Each number is 500 + 25 x the weight over its row's rms, rounded and kept within 0 to 999. Layers, rows and columns count from 0. Numbers have three digits each. The size before them is the row's rms in percent of the matrix's.

# layer 2 MLP up, 1024x256, rms 0.0536, rows 731-758, columns 0-255
061:523516428512478487476500456504503534536498465501457508478524500452479503502507441520473498525502503500510490511524500508500510483481531531526524496489494493465567525510543487510446502478476531508453559501505503539490471490521536496508469495499484511494505486515497497520508469515499516495523520446547493526508486485470495480492479481487424515509522513499502505490519528526497514466522525524464498538445530442522516485480497456523481493456499498480512481506524507500485495521517505509468483551506474476501455527536484511549539492473508511530498504553488484506556510511494504471490478442453517517520521477542468509447479473466530520505519475504470529507483489487484488482515464524512498512508505531481536439479519481523498497438510489527470513482519503478525514509520501
113:489518445461509480493526455531502527527513522509489513503498468498495495534492491507483494524444494471529499505474529528480491491458531522537502436509458471527499512489528511515491516465513513495515527525512511507451501521484474514516483500483511476568484535481513481486525439490505514525510544466494501527484500473492556491478448515481451507485512496496524509488520485480467488521489488501467493533466526454443473512508524507479477506517523422467476459533480483509496498516455528527510502507505521481489490477539517494454515497460456489539505504516457506518539484476472490483466483494469503497516509486537505500473459528478497537514524492480456523545499507507501490504513476471492502482538469466509539479492539530549493531507519497528513558473510482513508469515491453
110:497495491514498499455511509546486480530537496485497480488523498482522481443524516513500508476451528489496516520524476486470505523505505522536506514500507518550438475520507519479472487480509553451508565488473552519484470517550501492513480505501492493502508501522498494520496476454505529523515463443485496540503522471484517482499505506502500474490532559494538487488510522484478509450453502493515440495511463413512486484513482473469435495469478463499464531481517510467503502506485482492500509478447517455509480490520523520494509494506507494557509515499523465485495485523468483499510557498562509511508505489524540504497482522505565502505505486493530526521491481472496511510458476527469526506453467514451516501467508495530486516474513504511479519519501529526498541508509483
123:516527458490524505518518446500490481515488516492486507494442481523464511533477472519483493494491509488533492504545512525472478473449546508514495424533467489510503480492515507508497500473499479485492523497482556537487502538499476514499493511479502496559481523489498478497474469488502485513516554426543509510494509475487505455510453538486464520511486496495538477494518472497471471519488521510463509538487484465463488543485520476482485497476498457480485504536471474530482522503467492532511513479526528481491496489495509494489505512474447513514511517504443531505516495489481506471457505466442498496527485490521492494516471538464502532538521481493479501523510467463574484516492503493482494494496498504528539454487539520534499517478556497525472548463485500505528459513480455
081:480508441477507469506524486512493493504519504505467523503492504501521479500490492515475483502536477506494482509501486543496504479501467489530493463479477500501523422511529493509500476476453499529511484511559520503506482500467487480521481512515462502509498470508497491502520476458476469462498577474474480516500516510499494483536494488506451532513491512503520496527515524509523525522494516506483470519500512475510490560513517504500461471466529531494461503523478485531523538503520491489494529525507487483503477498519506510506447490475528519486481495434489513488486559508519493531481427505492499453531522524498517502445492517522458491482460473488495495485542418482522476502557448498471494513494525526527526482504546514479494496527535534554520519535528484505489489535432474
105:525508458485502488502514461521504490518534496510483504502468478485496503514479509516448481499470535448540528493522499518466513473468499499544535466512464484525481502494510513499444518442507483506505531515502508512481511536501493508538482524500520460605492526512518469501472434479516489492511530439527506489503507471464504501492441492497471503503478499486548505489534479509466487530480519506483508507476492447483488496504516491501455505475485483480496478538473523506472504520471490508513518510497524476499490511530496465467494486466473497531520487510488537509530469480451483497477512496470520497492486526555492483482432510485511542486521485487468511579505487491516462503522460456481490465475456470509510506502540506523509526495520523503479549484536493487492483548512474
080:514489491494529518469516510512490465507501505527474510500447494527495476511518478518443501526449504486486490504534458502469471507464491530500552480476509477526496459515490545514481522471531551495497515542486516515482495503511468498501486510483504493540470497488493501469514480475517458450499567472490489503485505478467512489498451478494468524490520539474523477502523478508492475532495489500493520575465515500497489504479476521486449504507502507456449517486525525479504505515498437497475546484534531495501539495516516493487463515518475511530480515489499498551489455503454474502548492502458509495519474525525516497476465539521502514500463490529467528541481458490538465548479502489477477465494498488488472496446524505487497492496526516535483548500511560483466461534500479
111:499498480482507463515543470532500501545515503495491515503445457499483502529493518506475491499474498458538490520531489512458489478466515523524546457511437473523493505501525486505449540457509499497497522538519517516457486522486471523507467516503526471576498512511516453486491436493502514505523544466493505514513488481503518498490456522489464522486471493499526503524505506456460455538481510496461486531482481472452496515499522498488480488495512451467490472507448513501478520517479497539522534512507539496512490494520509507452505497451464501523497497516499516506506467474460499501458492479493506484496498516528488485480464512471501566494543491497486523527490495495542461477504484477476489473533464479523491514496538532508500530478548504501452560483550499498488503526502459
121:476511456510475477510491475499505511543499513503518500518511496503513505511497470500473510547469514500490546498544527517448495482456499500509456486501488474516499541520509487490508481501469483506506514499522503539498509501496504494515496512484469463517500472543508494471459485447487446494463562506490511547497486505526521495519481502485478552516517484496480534503500511458466504506496534494510509558500494460464501548497505516488503512513535497487480478550505490542495477545488508517511505491499524503477494493548533540463495499438486527502485498516484490490513483485504503490492506541482502506524517518500496502480491531532432507501506502521482512520503473461535462526547506492484514528528504493455552480504587510523508514451555474509496525437457477514460453501459431
106:513520474486494489504516469526487478551523513508480498506502475485509494548489511517455485493447518468504495487509510486479504479483523498523514444524466470536501479491500517480456489433518464484504526530529536494502487522483484522512482494503514456587502515508520461464491444451485496480512528436530511509486529470473482508488447496480442529498476532515524536479538501468466482507495512500485475512497505457492484500501501473487462507487504458476494470520493507530477487536474510518522530505487547515506484499532505488480524482462486479539493501510496513517544484478471496497461493499506519501469502536561475491484474517470498549491512493523464501557484485494533479493504482478470481472462461491532506487500535518523497521497535531513494577487539508495495484540504466
117:519498465494518518499519481513473474544486509497498491518424488483488502529514499503511498497475537500524512480562496501442447495467510519505503475511446479524513483510498470476458503472513469512512538509487557515485488532500479513474480516492488492579490500497484475459492450492528499492504564459533504502471510459512487492508471510488484518499471499498550481504500484498482472510483497490455472574467461483460493520489517487455501487524486447488474459529477498528473493520493516539515538467511541502503506481514499536447510492468500526521495464512489508494531446500467510510490512520467508511491480505529512473506474543480526527519518517489485509537481532498528462484495499517466488479471488462484515486466535529523493489455520500529483554475535512508504493522543484
104:485474470470471476488519444508491496527511480477488495507480491501481497539469500521453502514443523464506549498539518522438487506475523526537510448507479493507518532484530493514453537477498482489486519522505499510485496515508456519516520493455512469548502520498554466496517464477539506477488518463511505539518535475496507482495461478488519510503493488493547523498532512472433481502454513497498519527468508447448492507503519481480479489496515496488491481544473498501483488546508516545498535511517549484502514490537488463464501499502461465501487501528497515526523491448458516493491510518487502510464465515529483495490428509494505524498530474479449523536492496494514478518506489458471508480515490461460494482492545486540506495472516485513455531474517512513530510531502448
098:502499495455510478506494528542503461495536491542453552499450497533537514499533481503497476496506487459504495512486500533498464493468525489511518466483508491493479442491471491487488523479487538512501505470500498521505470518507507542508515535531517452531517498490509492487490498486471508494559466494469503471483511489486508501547483500488453510506449549511507525552529496514501528540513511516496525521501532474516488537518475480498474488468505498481525495557462490481448516507503444510527505527523521470526489555531479486479476505506503475506501474505518531495486455476510472526507429427488520479484458523525494503503470481459469530473505488480490484510497458473525508466457521449475498480457488566532494507518497524538509529512508523498520530506504526494465518523494520
087:494479479452484487501555502504474476553514517513475487509467481498505513503491506520441481514457532479507493503550487521479514498468548530509544484490438497541510502523513500519467510479501477494492550524504499523498516507515485516509504519466504471547499497456501509489498442499540525508496524454507509533488522484468516485482462494503507510483478500459551507505520496503470505515465516499483513525473476454491487521481543522470461472496506483488489477499501508472467501491484492559520534490494540475469493496506503480460495491493462509511504489529458495525505497433504483512451530495521521496472477500520467482490453494524508566487524472484454565545476487501519484462516474493510483478495434484473504511484546510546483518461511485515487521467526511494466479556509522
112:514502455485505468504529444544513494526504499491489501497463461515488503525496520491477479504457501460532521506519523531464494498474532539533531459523446477548506505481526486488464516465512486469500513509499490521446485526478497498498506513486493463556497513510526429467500439490507495497499561464511513525498511475510513516488439498483468510483496517491506497486515460467448483509472527491495488514489496442446506489525517453493479507479496449468499467532485511500478503511492495548498528519527534492526506488525512488472495474450453503528489500527474519505532466482441513483449498499495513506509512519525474487449455515478491534527532504489491531528480497508535491487513493486478489480514487484499505500510542509541497521494534482518466563488513492506509513543495452
092:499513470473513451490560440521488469536503496511496510496481450517475500515501516512479488526459491481518488503515526516453495485443527537539503452511464495545498527483511502506459508463498485482501542534519514513486507519490479518523510517471506493562473514481502433459518448478507525503509528455498526498488529480497511509496457498477476504505509501486550502492542476508464479530489513468507499511481483434464479510532516463509463486530493475442499479506481502533466509536501478544515551493510536504518484521521488458491500503473467514527520491501508534490517462471467500481474500476490515515498501499525486509480443527493496544500562489485477506534517479510518448492505484497515471483506464486487509490489549515522501525486526497513481550478550491497479485537488468
104:492487448489488500520551462497487508504499503504456518512480461524481515518490502495501486517425516484545496480519516536467477488476527512520508447515460494554511513494530505521458505460513507498492548524498520517475474519491515496515507504448514468554480515496529457473491454479521482504513535460510502510513505487480495485520454508499486532507495508513532507484521474469448478526486509500482519514490492461451495507515508456467474461484503472457525472531478489493479485530478493548507547515531535485490490505520509450485485516471464489540525490548486541498505497475475507500429508477497521493469498510553479503468456509484485544521535502475449532530486485490517490497511452495493481496493501471484510527495529517531511519462533506500482531465498503487487442537502457
123:510497472471490478494546463522501497546509540505506529505468472515482505498495510509507493509459518496549509500525534506442466483490536526551488463536444458539488487486525506492469490486485462486497513503504505526493485503519474510470495510490501510555493540502509473488498425462498514521489522430518529505480547499481476466518467536492473520485492518498538489506504492491463469505482508492490476541503475440459480557515516477490469496482500440483480514541469495523473513513468516530514550469512527478520492500489479522466492511500477489514523497521506494502531481502470504465469517480496519507507484482517513471473477517462490538515558501485468502536534493463557495474478488499495483442485501487514537484493535510538501530473535521516485547460508479496492510522482462
117:505500461480512471507549466531508516509489487505497517503492482502483501527492506494449494504457523476534509514525513544471494476468512542543521444535457476524507505491533524512463514441522495503497542526497503518489496525495480509499500506466519483561505533495516460482489416477513489502508520457512518523522533493504501494484447504480484510491468494482547501520538494464469460526490509496488496493477505475457488516508545488497489486502517481471511452538482508471481510508501502543507535516519550483508486490512497498470484478462464491515505491539469548512536473474436489498444477466469502505481489526535472502463426488490505530505530488489462523530502483501552489501501482447507486469495490488525511495505550501518502524473499508473479526479513484506508482558514468
105:486510458473534464483546482560490486497516500518501524484489479484490495512498484517461480484492475494524488517520470534481505497485509511548543444513464461515491477491494491502478508419512478502482509537514519532474477543507485506460485507513523476561479516496510496490514434504492495497538511445505492559492506487474479479504474484507476520489479486495557490494492503465476445510505535514486468566468517476492475501505494491490416514466524484495458493537474507468502550478482487521515520508504534516508476474534507498491476497475453512498488511516485519499513515502481497508443502506479522507481499514512480521461447492497508513544523473507503504537493500468572487489516470502490474486481472471519497487493534478528491553493539502546472540495521489524511499516519471
096:456489417494498504461532476525501487461486493522462514482499464488499502531507483516507491556494545475569486480529529468486485477484542542543574462488493515506544469515516504516498491488558483534506503484499496517497520522544491484487523513457488462506504538479506492429518483446470538481479508472500494511500550499476473512517467468516519487499490536515482496465493480462493487504502500506481497535516508475453521498512518502469492486476519476497515512520481480502478530512501495512500515532501522523524477511525447513513457488523507463465567478500520523470562522498502477475488476493509519501481491489515429514418487501495490490511496499486522502509483470527524505467506468510515477452480500502513495529533514494542475506493506530523486513488486500488524492491508497
048:509487505464501495483525509487492471550476525527510492502509479519448505487515516494532480486456526490509509532514554499486502505507573480509509488483493477550511502498510540503522546494503496457503497505505531513460504487512426542442515503508510459499463514522533438505545482477483518501512495509505510494453506471514505484503515465459473511499523514502473466481510493508500523458501482528522485490463515500437509505558508517512493491493488516537480445510478487485454501518495560510482523531520516518447484517490496493452501511491519494524528509551517498488524488481540502486569524497463539533473550483488521483497442543507525501513530498489486481504493530517527500494483481512532524532539519479526502477489506522534529489453515510493518530496513505519507530534470456
045:471489482471474513468540453507480509535479506532485506500495468508461508554510496508478488505477510488523554559545522513533508512441501539531518482479482499498533506505521513506489511471492463485496536534504496489488496528484526524461517522499527504467454550530523486430468497519470504492524528509490509471496529492536500480491476503465474528566477533521478465509490513478492461498465544512496479512483492489495480496518528506461497505493516512482518506518463508497458534525496486547455546472522524477522466551508483481501511510503517511559530498508502490511531480500495500531488445481531501473486528504524486492509467552517480513498493483486466560503464490503537476511478507503493483494520474504460513519534472531498508516500501510473469502433563507504505508514455478
090:500500468487499470498541451505481494512495501507460508501479460530458519524485515515462493500456532456509508504506513500473510502457547525520530443496454482517507477504503532503446513445494483516515514516491532523481514519515483505489499529475504474561492508495536478495503429478527518494519524470507521528499523492457513473505455488495498530478486504478542493488527487480452485525477501503489508509497500455472469519500509481475456480496500453459475465531515499491474499530481487533521542504489532473489480479534474481454479481461457512513515490526476535509534498470443487482492495497491529507485487526558477508452473484501495548499520507516457520556496492501528474497517480497527471489508481498515515467509543535519507518472528512511468556485519488490490488571509478
051:501488501482482481508529499530509473505553467507490491552486479515478503493477500491503515549517528513495472517456497472535472532519536467531520474543502487518472553476503476494492480511489503498464507525516530478486451493531492524510493489478499486499499528498496494456524481480492547536487475490529503514484481477555533483503503483477489498533542549478499525488550484485501491431514483499438507541470512503493493505513522473535517474459530489469503494546491498486483537495526518526503497510508479489476496503507480479471464491461487506520507500505518548499533541503515493532488548478511512503496468501534494491511529532523508490480542460486514510511485507492528500492473471465562506491540478481526545515541517515575502532453587497470476493488504505517519530526521448
077:530501510511457528459536457501525511535472503515508449504498494456506488537477496501479490513473545504503531483488498505495457511498494496502546513554464506480494543497532511503470478502508464490495510498485561502549474494544547515497513490508512501491500500529522458488493482478492540489490492512522485529498513518522521522485504490496538500515508561489485462529547564488464511490519539511459441536469469498502511475562524487493507524490523480504438478516530472519509458494468554523515514473490528520497527482459489473486509510482513495500527470490482472519480532480478531490489507497526499550502496486517476489486496567502515495501534457461504514527479478529491436518499504498516513477538476496493493450485516528478492539517517478513505489427494488499537502513482479
096:507487461468478500487546460505484496524497502495488525509457482516494522518464509508456490503476516478511504497556498501448501501461518515528494475518454470521476503485504513490437523448521494499506518523485508505483489549514479537511493544494526468580497502509537469481487424483532507500519520456506510524493482496463525527511442499472497535498497486483534508513515471490471478505481515499487492493496498437455477514497520476473471493505502487469504432519465508465470503505479492547523526527513541452488502487515510472470469499471456505523503516502494554504539493479441513500468504490473512480482472506542468473477473507493499523475534476483478511543511482506541475485520469469500490483516489482512505481500553503528490548512513511494474541467505487507514502547507484
085:484489507548479502527487497488494509430496493465505574520489448488494522484523494511485500514502514498500482549525484511493500465448508514547537476503511487499486523492504513504504520490546476509483557455580487550529499523522468465500529496501448509497519498486482495498509469510498530518477501501485493511517506522444525480491481537485494561483511486506489518454483504469475507498479524497503488488507501474497525510488495510489473552489498429494451482515552541497511495476501480541512551447517473523522510483507542484477458508523485507493500504515538465523487515470497496467464531505483498489490518485530460499517505468491455516510529486490513504536519513467526531487491480508482516454468497489451493521533522496548533512445528500560515495497508482478500503519528481
# layer 2 MLP down (transposed), 1024x256, rms 0.0293, rows 731-757, columns 0-255
052:548537505463510487544493505508527508511457512490468484487502473480476496478527490500532503497517494551476480526490498495514518475513551481502483521495508489513504513478469526505450502515501494502477493504490490480475487514486470517519497467462534474597503530485460514520532464508516520528485504505504499510485517554505493517516492468471481496517510486525485491538512500506487539507489471486470480487498544509499508502453494528479439469488477519498517512465503469528523517437461554481498503504487476551489498494531505491495495431474489505467486486489518471485465512494506511469468513528515505505519519471505506500503498443514502493481491489466501492480516540562478514478509482529516541547490545503502494539511620479518478516484532503508497451524505475488481488476458510
116:471492492506490482482532507508527517531502536488470524492503464490511493560452548503517503497484492489513486483488495560514508497461510480521517501532469507542473514498499515488531503511520532466508533478500538506458535493462496525538527463482514507455505479516495474495464501481493497525495560510499498486506492483452510472491499478519471503473517537485529548445546519498492464486520487510505483503526499469498519496525511532491513484484481495474479444509561526509486507519529560538514510503536505532481507540506499491460519499445517497531535531546497537493468505514484489439515531471509505486465509505503489450514466537463479499453536446451490485465484500512522530477460472471470519465522516485494516490494514514507494520503530422499514500484513526493519508508474475
095:510509505516521461514536518490519497490510473445528497492481503536476494514529487479489505477472450495488526526461442516486523472481524520483478529463499523505490485480490515509510479466532533477497495495482498526477472491508478500463465477499475495567502530440538515485510472465472519512489498438483519500506498505491484503496523550465543492489483512478529440505537499485485545497471508493494501486529475476477527465516515506519504459534544483518517548480538514508516531497515505532494541495500487487502502490542509489500500467504530479477473503529500510476534493508486517500465496514472486515512501499456558505460523512486557460481544519535529540544561530504468514525508507507479509466528525542459524503470525486482502505434473518525488495486528469527501504463453494
166:517487491484512439511484499511567465487483503470499541501528471480530479498459555516498486489482480584507482556500528514498468497476517525517485480492510560523477490500474496460547518475519528490502519490504525501481541496468502487539500483468510500470540525497487475496477500448558557524502479515537502470510513481508495495493540502533500506479502477507521518448485505503497516511553502510492424497536506470481510495507544509500515447477499509487520500523480484488476498512537548532491477504479515502524497540488516481488474525486470529501521490551519494481510515513519486469484494461530492491458532482507505523546489517497466470504541519466487493483487470475517498480468440501457534471550555516512485458485501465493529510503503479486517500487520487490491472520504498
070:510498509480532458534506514463494473498507512450513479502540520512465522487468491506479512487525492542494524474480493474491492509541462484508460529482498538505478526511514478483529472487533470487497474507465485445523496497519468510537486516476505488581473494492488521474495472487477501501557474483499485556520471488471474488505527485522521493494506483473503503515530521547554528480541506490476517433531476521477472463485485480520530517470512529549508457511489518485545476536505493451513520518475485471502482486538521485533507504481521480475505449494485507536507518473463490483496502506481503447489544503485530497504528457522528492471462457512470486496494509497518486479518516474507497498505475501535552508508563503501518475526525478452490498566512502509496513472548521
119:480534488556512495533501531470516462498506511478482479461475490484528496453515504490505509488502481495504468515480496471531524533478479452506492504477536479487478481518492473504505497532500509518494501445469477486516544484519487475534536470520479477490512468491488523497509522467512486494486469480500525543478502492462490501513494426462497504486509530536473494554489486512488499482524490471488487484519517473477510513528442523556542530497496548536484484521501498570496522452476541505494509486516485542512497558504507479527511521481538521499519506523495575482449529470530472464517470517510497523496528477526530515515454526492540489545510498532524474477524482503462526497476465484521523517499502471537521498470483473484539514490521477466497455528455500500496523518506465
059:488541500479481491501486522494530461475501490502495497479546491521543497493495463483508517509496464472499511508512471488494475512512487512512521480496499479471484510502502506522533511517448507487493486550489509514489508475491473517550489476515520494592496544499471488442471455557502491484541516555479505516523515471499502485531536515537495497481504495500514467500506523514511499476528481442528505473505530484584459508512487488528502515546514512466477486500523484455502514477468490466487488530475511531494517548491490456523494516493465508485445512499502532542498492516490498512503492444506524495579509508430499513471558453492518511484472511529470476489472489488505503493496494509483476503463467529486531505498549497499508505503514455476507507466500504514476524450539524
090:488512492488522474549471523498509469521530519497495503458488477518498484487520497524548494484513453471535501512486507485528501514477522489535470505517527464501493506506489480524512488501500531476476519461525503531503526471519524509454539458492492484456527483485452478495524489500550494499505497521503537485441501465513503491460506474480522487459514510525465539483494481487513488485485415457455506507533511489485520511493514516513554470510509474513535522528495469477499543476498554510503484516482472504497529555537507494501492485476504493495541509526513514486511498462506503461509509482533511462498531514505562518527481541520490501504578515481519469445496503496495498507483495468529513525499537507542468494470446542538530506435531507464489501507484463509473520498464498
143:495513437518522496509512497475529505513489489506508511514456507483491504488514515525517499514518533561523474487478524521493470515470463453484499531448522503486520495480481474498474475511494502523484492498527525502520536511515486493488533482524527506473498539473496516460510505516486485491453525470543518482498513506507523496507474474503539503516528501524463495437506493472452482510466496531505480484484457455519505498500491484515473477479467484464516488515518496488451480578515466478522530544548530484529466514530533526499533495529492521474489497511516494480509484461486471508496495536545512470516561492491528445551468529526548500499548534521462474513496510501545487520488482490500487502534530476498501462483529530487479547433502473482450515471519519517493518506521473
121:459533494527476486532487502487506467532494528498472501477458505464506482493527529506514497494550483493478443534460511496542481511496462454495443493474529501503528467504489508487499508527500470490507566495524489503497497492508497509523531499541486469454519472491491545485516518457528453477483540460515531551481486478490501521488534485484453512477523486529505546502462477508537480484518495488510498483509541465507513515512483486533501519507516501510468537496552490513500509458475514487489462493485498527514469549546528474510492557456540510507506550498506530476490491451513493468507510503477510531501527518507492515516504540511524480535554473541522499468522484500488484488471475509571533483471505499536496506482473509476487540505497504470510509497468543468498513507489438
178:486504487532530436495456467506559473506496554505487493518512506478509518490528526517556513496492526547547464530503518502523509496511519531519510489500521504507500469537466466482503533464501462500468490496514508527482528469503476494466486489488496483434562504467475485516499520436564504494464530492516517505471515514517487467505523482494484497452532468523526492473456470470519522518486472504484475507554464470486517542504523514516511472479544484512474531523480476490482514492485531510484474504476482516511513519520538469484499537505505521518477492518524516495505534469526481474503489532486492513492542500483514515534464532514495463478556501485504464462500488475486518491473499467525477493496550475541459499497505461529517530467511479487482456533547463494501515509532499
084:536551496480506493505480521488546529528487524511431519541487472514510520516508486521527470467443496501555501509520544520514502529442533471518507442487474523507508507474464525501457486481504454482517534492486495541460522516474463511430526530508505474483509545468514518519514527488456507472527531511542524507516518507506512524467516493468470504500507522518479495499476481484526484507475477480507495534488490491521518512568528491488470510494508481461526456514503470496490509518486556499498529493512502485530465503486492483464453500520512466489527473522486504499507498485494489517518494552484503473493496488450502448444476551534512482502494533474496467483483481514477449472505503507516507528503492530483501509503523519532504490481521504503538483542513477540502496448544474
112:468493511501488449577508484455523524516478436557519503528461497463504495543453503490463478474477517528506521512478496484520495528480493503485468540489503493497512505525498495479492507497526535523514518488522462503537533518535496574481505521480512469548537508568471505497515507484461493492489545538443502556474536514497541515511452466500505485488495544535476553522495501487498533510510511506541509506500508482444499481485497512464512485521482485507495507520508488536477472496488509484497466497446511495524537517484463471504469467495485504488496505499490493474520497454513515466518515508476498481446505488470485491514553492492475493470487504486499500502534566490551497492502512488488503501472521479509493508533528510485492482552487458460515513532481500501451490514512515
055:509498530497492513475491511520529516498516483486497485526493479525489549528467497474513477484491496477505491464496545503451512534527527473463505461508456492505483521545497532505500469525521495509526535523513475510492535500515482515478473492489484471545510491458481478519466500518487508482492527500491507489528480526508492502455538523460513515480520533479489509485485486468514490483536584462478514521513528498502515491517520496525442511474509444534499445494497515502509497528494489525536555480508500487514506501483493477458487509450486488552513489493497497524476498490572486485491475501490482466462516459545475486496521492514502494498540524494515527476448485492466482471554512488480494471512487460472499545500564556562516524465530463526504481476547525512487480474462504
060:511526511485506530500512512552480503471496495517462522458511501498523470489491496496489480494509483528486491463504444544508465542539502487532487497512518519480510514463444479494523460491517531509527515490487488523423510478485515489486508492530515500497499489494529447467485501467541513489489507560519512483472477498500508492462517442509462501447494536498497519498562539495491496459512474489457503506524477556478542517500524453513513498543500445503511529535506521492511468487502502480480504498490506535475477540506502515503487479508536469511555510508499550491493443519469506475495548502513520496478529511477480516530447553500466502470534491504499514474498512501487489511508488531505523466546519509508523465448486571505520526454525500520497528495502485506498501466469485
054:494495518493499469524498505506549468460475504499509497455502457518476501479504486516506446500493477520546499502485487493506521569420511483532498466511487505488503519487521484501549475522545510522552525514499504494488545466497471541506524488504486490548515529487533487504506483477479518489488514526511562496483485524529523468507523492470439519477507515527511478494545493504507506513521507445498474483538490488458515522544531473491476473500472491502485465549493481499485488484508564494543502521480515502535507517460493534468495496500519445503545501503505514497487509495446503469487474495498495478491529505488487455529485542501498475465569515476507485493472533484472468468474525504525517482502504504487518513477491542546485476518564480499524521485506509519469482449487462
060:515531498492452493512496473494494509486481474529458542479482484526498540506517474482495468501492492528521507494462465523501459569500540462518509450542517503519519488503468532483520495514500516495526539510487484500439493530501479505484509517454508504544499526463518503523446538453520511526498480551515515473525472495529489485501552516476453534458493512511508528506546472481464441519471529469478504486506509502460500529522520532475515538511560483457491489509476526518510493503496552485518545469501482506536491516465504504507448482518499492510547501530493507498496502495496497476470510517493481493476487511508473493469501546478503476468540509457480461504486569496486495527510473514533499508559546510476529503507500509494516515508536460501524505492468464509484487494523476
139:455505442505495475487503515484524463519455514514487511489547481516493491479446504525552472483554507503517464535471491494500470536472517527511491480491493493519503543498497469521515495443518486488490524475496506524461544475513493500562489515483517475508536507475477478480541492472516548493502494526550482525482511507501499466504523491511501500470538490509532470481476530510500494492531477548477489540517510447518484464517520506531511481480537505511491491524513488502489504473535525489476517486484484531509522552523496468475500519508508550532512507484539467528524528487520489460487476526525527490459484556523527487561455530506502471499536515462487509469505519520476503444433446512528510484504527504507471501490478463527463529491513474454498504477517478497477524500506492
072:493505478485503494525495523500515509486511498471486518446533484523499483428511499520497516456487502496520487489467519503505523536505490482513471528522497529481496497481497478508517474530491498500514487489482489521505539492472471462538509488509506481527508518512452482497529479488551526520557450498549469482456512507513491450475499444468527483479485510558447510537523536489565496498517458486461507500512517487494519452505524527532504473469493485531530455475484482531506546517537507454462504508462467509500499524517501516499489477512516494518518511480512534477470507425505483464507546501518495457521517502484524492518481540477555507518482537445525489464518489490516535515484467472539525517502530514536476525476514532511536468491495468486510496520508501548504485516528514
144:487481506479497501539500518529522520474495490540426473492501520498513496519450449503513499512491452509484514546476565490522459514507498479480482497554477513485510498525475538473497528520483489496525523494494522495511554518492510496460578464515503468436529498473525499494503530478498506541522486525499500509501535475502477502490507512562490493460470498519528529451466484494531493546512491479528530539470530527510550506528538476501488518502459491524501527491507462498521498508492500484528502512481500552485481529485548497473494491500486486466527502522483505465487506470536500499530478501498467486480477469477463508481502494500476466542498530460482493507484482542559478482504477502521552482525476501569501464487484555520503523489516471479493498505507467499476480471497485
084:507520456491476500519481475491514520482491489491479499475461473512510477496472489504526478564519510501554450489508479548503433545486548475526526447500481502497486526490510493471472477500490524544495508465546464504500494495512526511478501516542457496519530502514493489486484443480460501439468520492516505530517545469464532498548508468484468477496500515495504522512514468500492497534488487514496510505513498490504510522513533503449489490492487479543540455531469530520502508526472466499459511520551493529458495507508448508544478487497482469474510511480495523503539547500523468486463489490538522515520536467503464503449483484513478504498505513500501529525521532514480528459488458503520474515481525518501503480505555488531493531462523537494478508534526476483520503504545530
045:509497499516543517503465531471524493448500451475511488506527500459494489506494504484469481513564489488484489487504465500472482468500482527482515523477467546462481512483474480512508482466510494513519520513477473531512477493483524476549484496494495527620514502518494579459504477535508519494488471498519506465520492527489520522491466543523509485530488491487504521508485464479493474468520539493498487473530478484500498495449509491550500494570501484519484467476496488503533518454517473492459480540498471496504493471528514534507494505523501495500475465482516523495463511526467479485472499500505460534514475480489514507487513461446499532514465565532538504531501468520487531517518473512503498488500508493482508481494556485492523519481501474491522475534484469495503516500516567
042:539494536504484514521468525465498493489488479502528466479509482498510501446480515523521502520534472491484480480469516474515512480537482507492504539505492526498446485501482481513524503513506540520495472462486484501517508513518469487542498481523487495636507475463454507530507503470500499535486515496486477525488476531485497519511505472511511495474516505471495503485514459504475497499552444456499524481556519529498501488495484511491509483519486500541509507442504506481534512474518529499497444520492471557486507463495500509524491491509491498478462506492493504486462517494475492468509549520506470479548482496460498499522544428462521503491508503487540454525485518481465488504478483503529510515479536498521488502479545488481515486491475489504521458523459463515515519465524558
049:505506497525487528543503493492570481471460485468476502487516528522492496477510474505517486511535481516492490474477470501455501463495503475496513485518497508470521503513462533512514512533499523468539465500458449507523504506474480508495455465513474510658497510497509523520497463505513499558488500516526522465495515518517490491498497497521484491492503519509515526489503504506497514500489530461482511513507508498480516507519480485500490479490509454552513466532527494517493490534479543446499508508515474491527499488512515495487543510524540507509504495485468518472483480522483472498493507517463470438506488473411498526545513501472519474472475535496508502509490533527468528491482456497487521494529503537506480527485541525518521469510464490493531497481485482514520502454467513
044:495516495501473516485451510472503488525468474483530470500516479451500483501541476482551476492532436529463527479496478524496504473479446529482486514500457502491463501507489488485505527521478476520536497507513492487499480493522531448467505519511498528617544507472508525514455470521530489479524492480482545509509513495479503470498566512499484528524489440493527450522470496521496516511499538508490482475503490487493571498488483505478477515530527463563502511438519518523499524485535495507516476524507479521518475493494517513520508498544525494475472526488518488514498503521502485491538458489487480543508488474496504528478485510500480475477476553497501487534522473526456512508515518509503491504481495524506501484489520514459498506531444494503523465483498481453509486484465487
066:500512519495460517518491512449518499495455494534518461487491517488506496502504477458506500462518492498484503467440485469499476507512506452485485510483530518515497532495506489517532490497460481514507489502526486497535489482495549467511521516486479507587534444489479538528495470509451495518492461538487525497474499509491520447481547477516523524459529523529496470477527502521483488456530517471494516436509471547516486463475489535495523514502506506518495527477540488555523531486496508488524478488544501513492523475502535525530500512514502518464510462505481484510466495533481509434485523476507491513512506465469485506544514492507497576503480510523518481533557501544514500525509455503489505514468512492519501518479511465459487498501506509528526481483458506466532471477550518
070:495480508497471534501468509520533502490512523530477497502477500511506527467504513498516520526502506491499510495449500503461498541525517432464489513497519461482509509516452499457539499531507531512517506495479509496513522465498494502479503463508465504585541491492525551527503454476523478514509467526488534492450491525480499488505528461497515466448508480546444497500461547510516532459496483480448501499490486553495535479547522509468538483468527510528510496474479514483500509471497554479498458518486468504509482529509477500470526489539509507491509520480515524490504503457517504541563499553484433515512490484482473461504539550488501462478476503502485485483525492507470500515515479503528523509504479531528491500479524518521563514491501474490527467518483509513470502508488532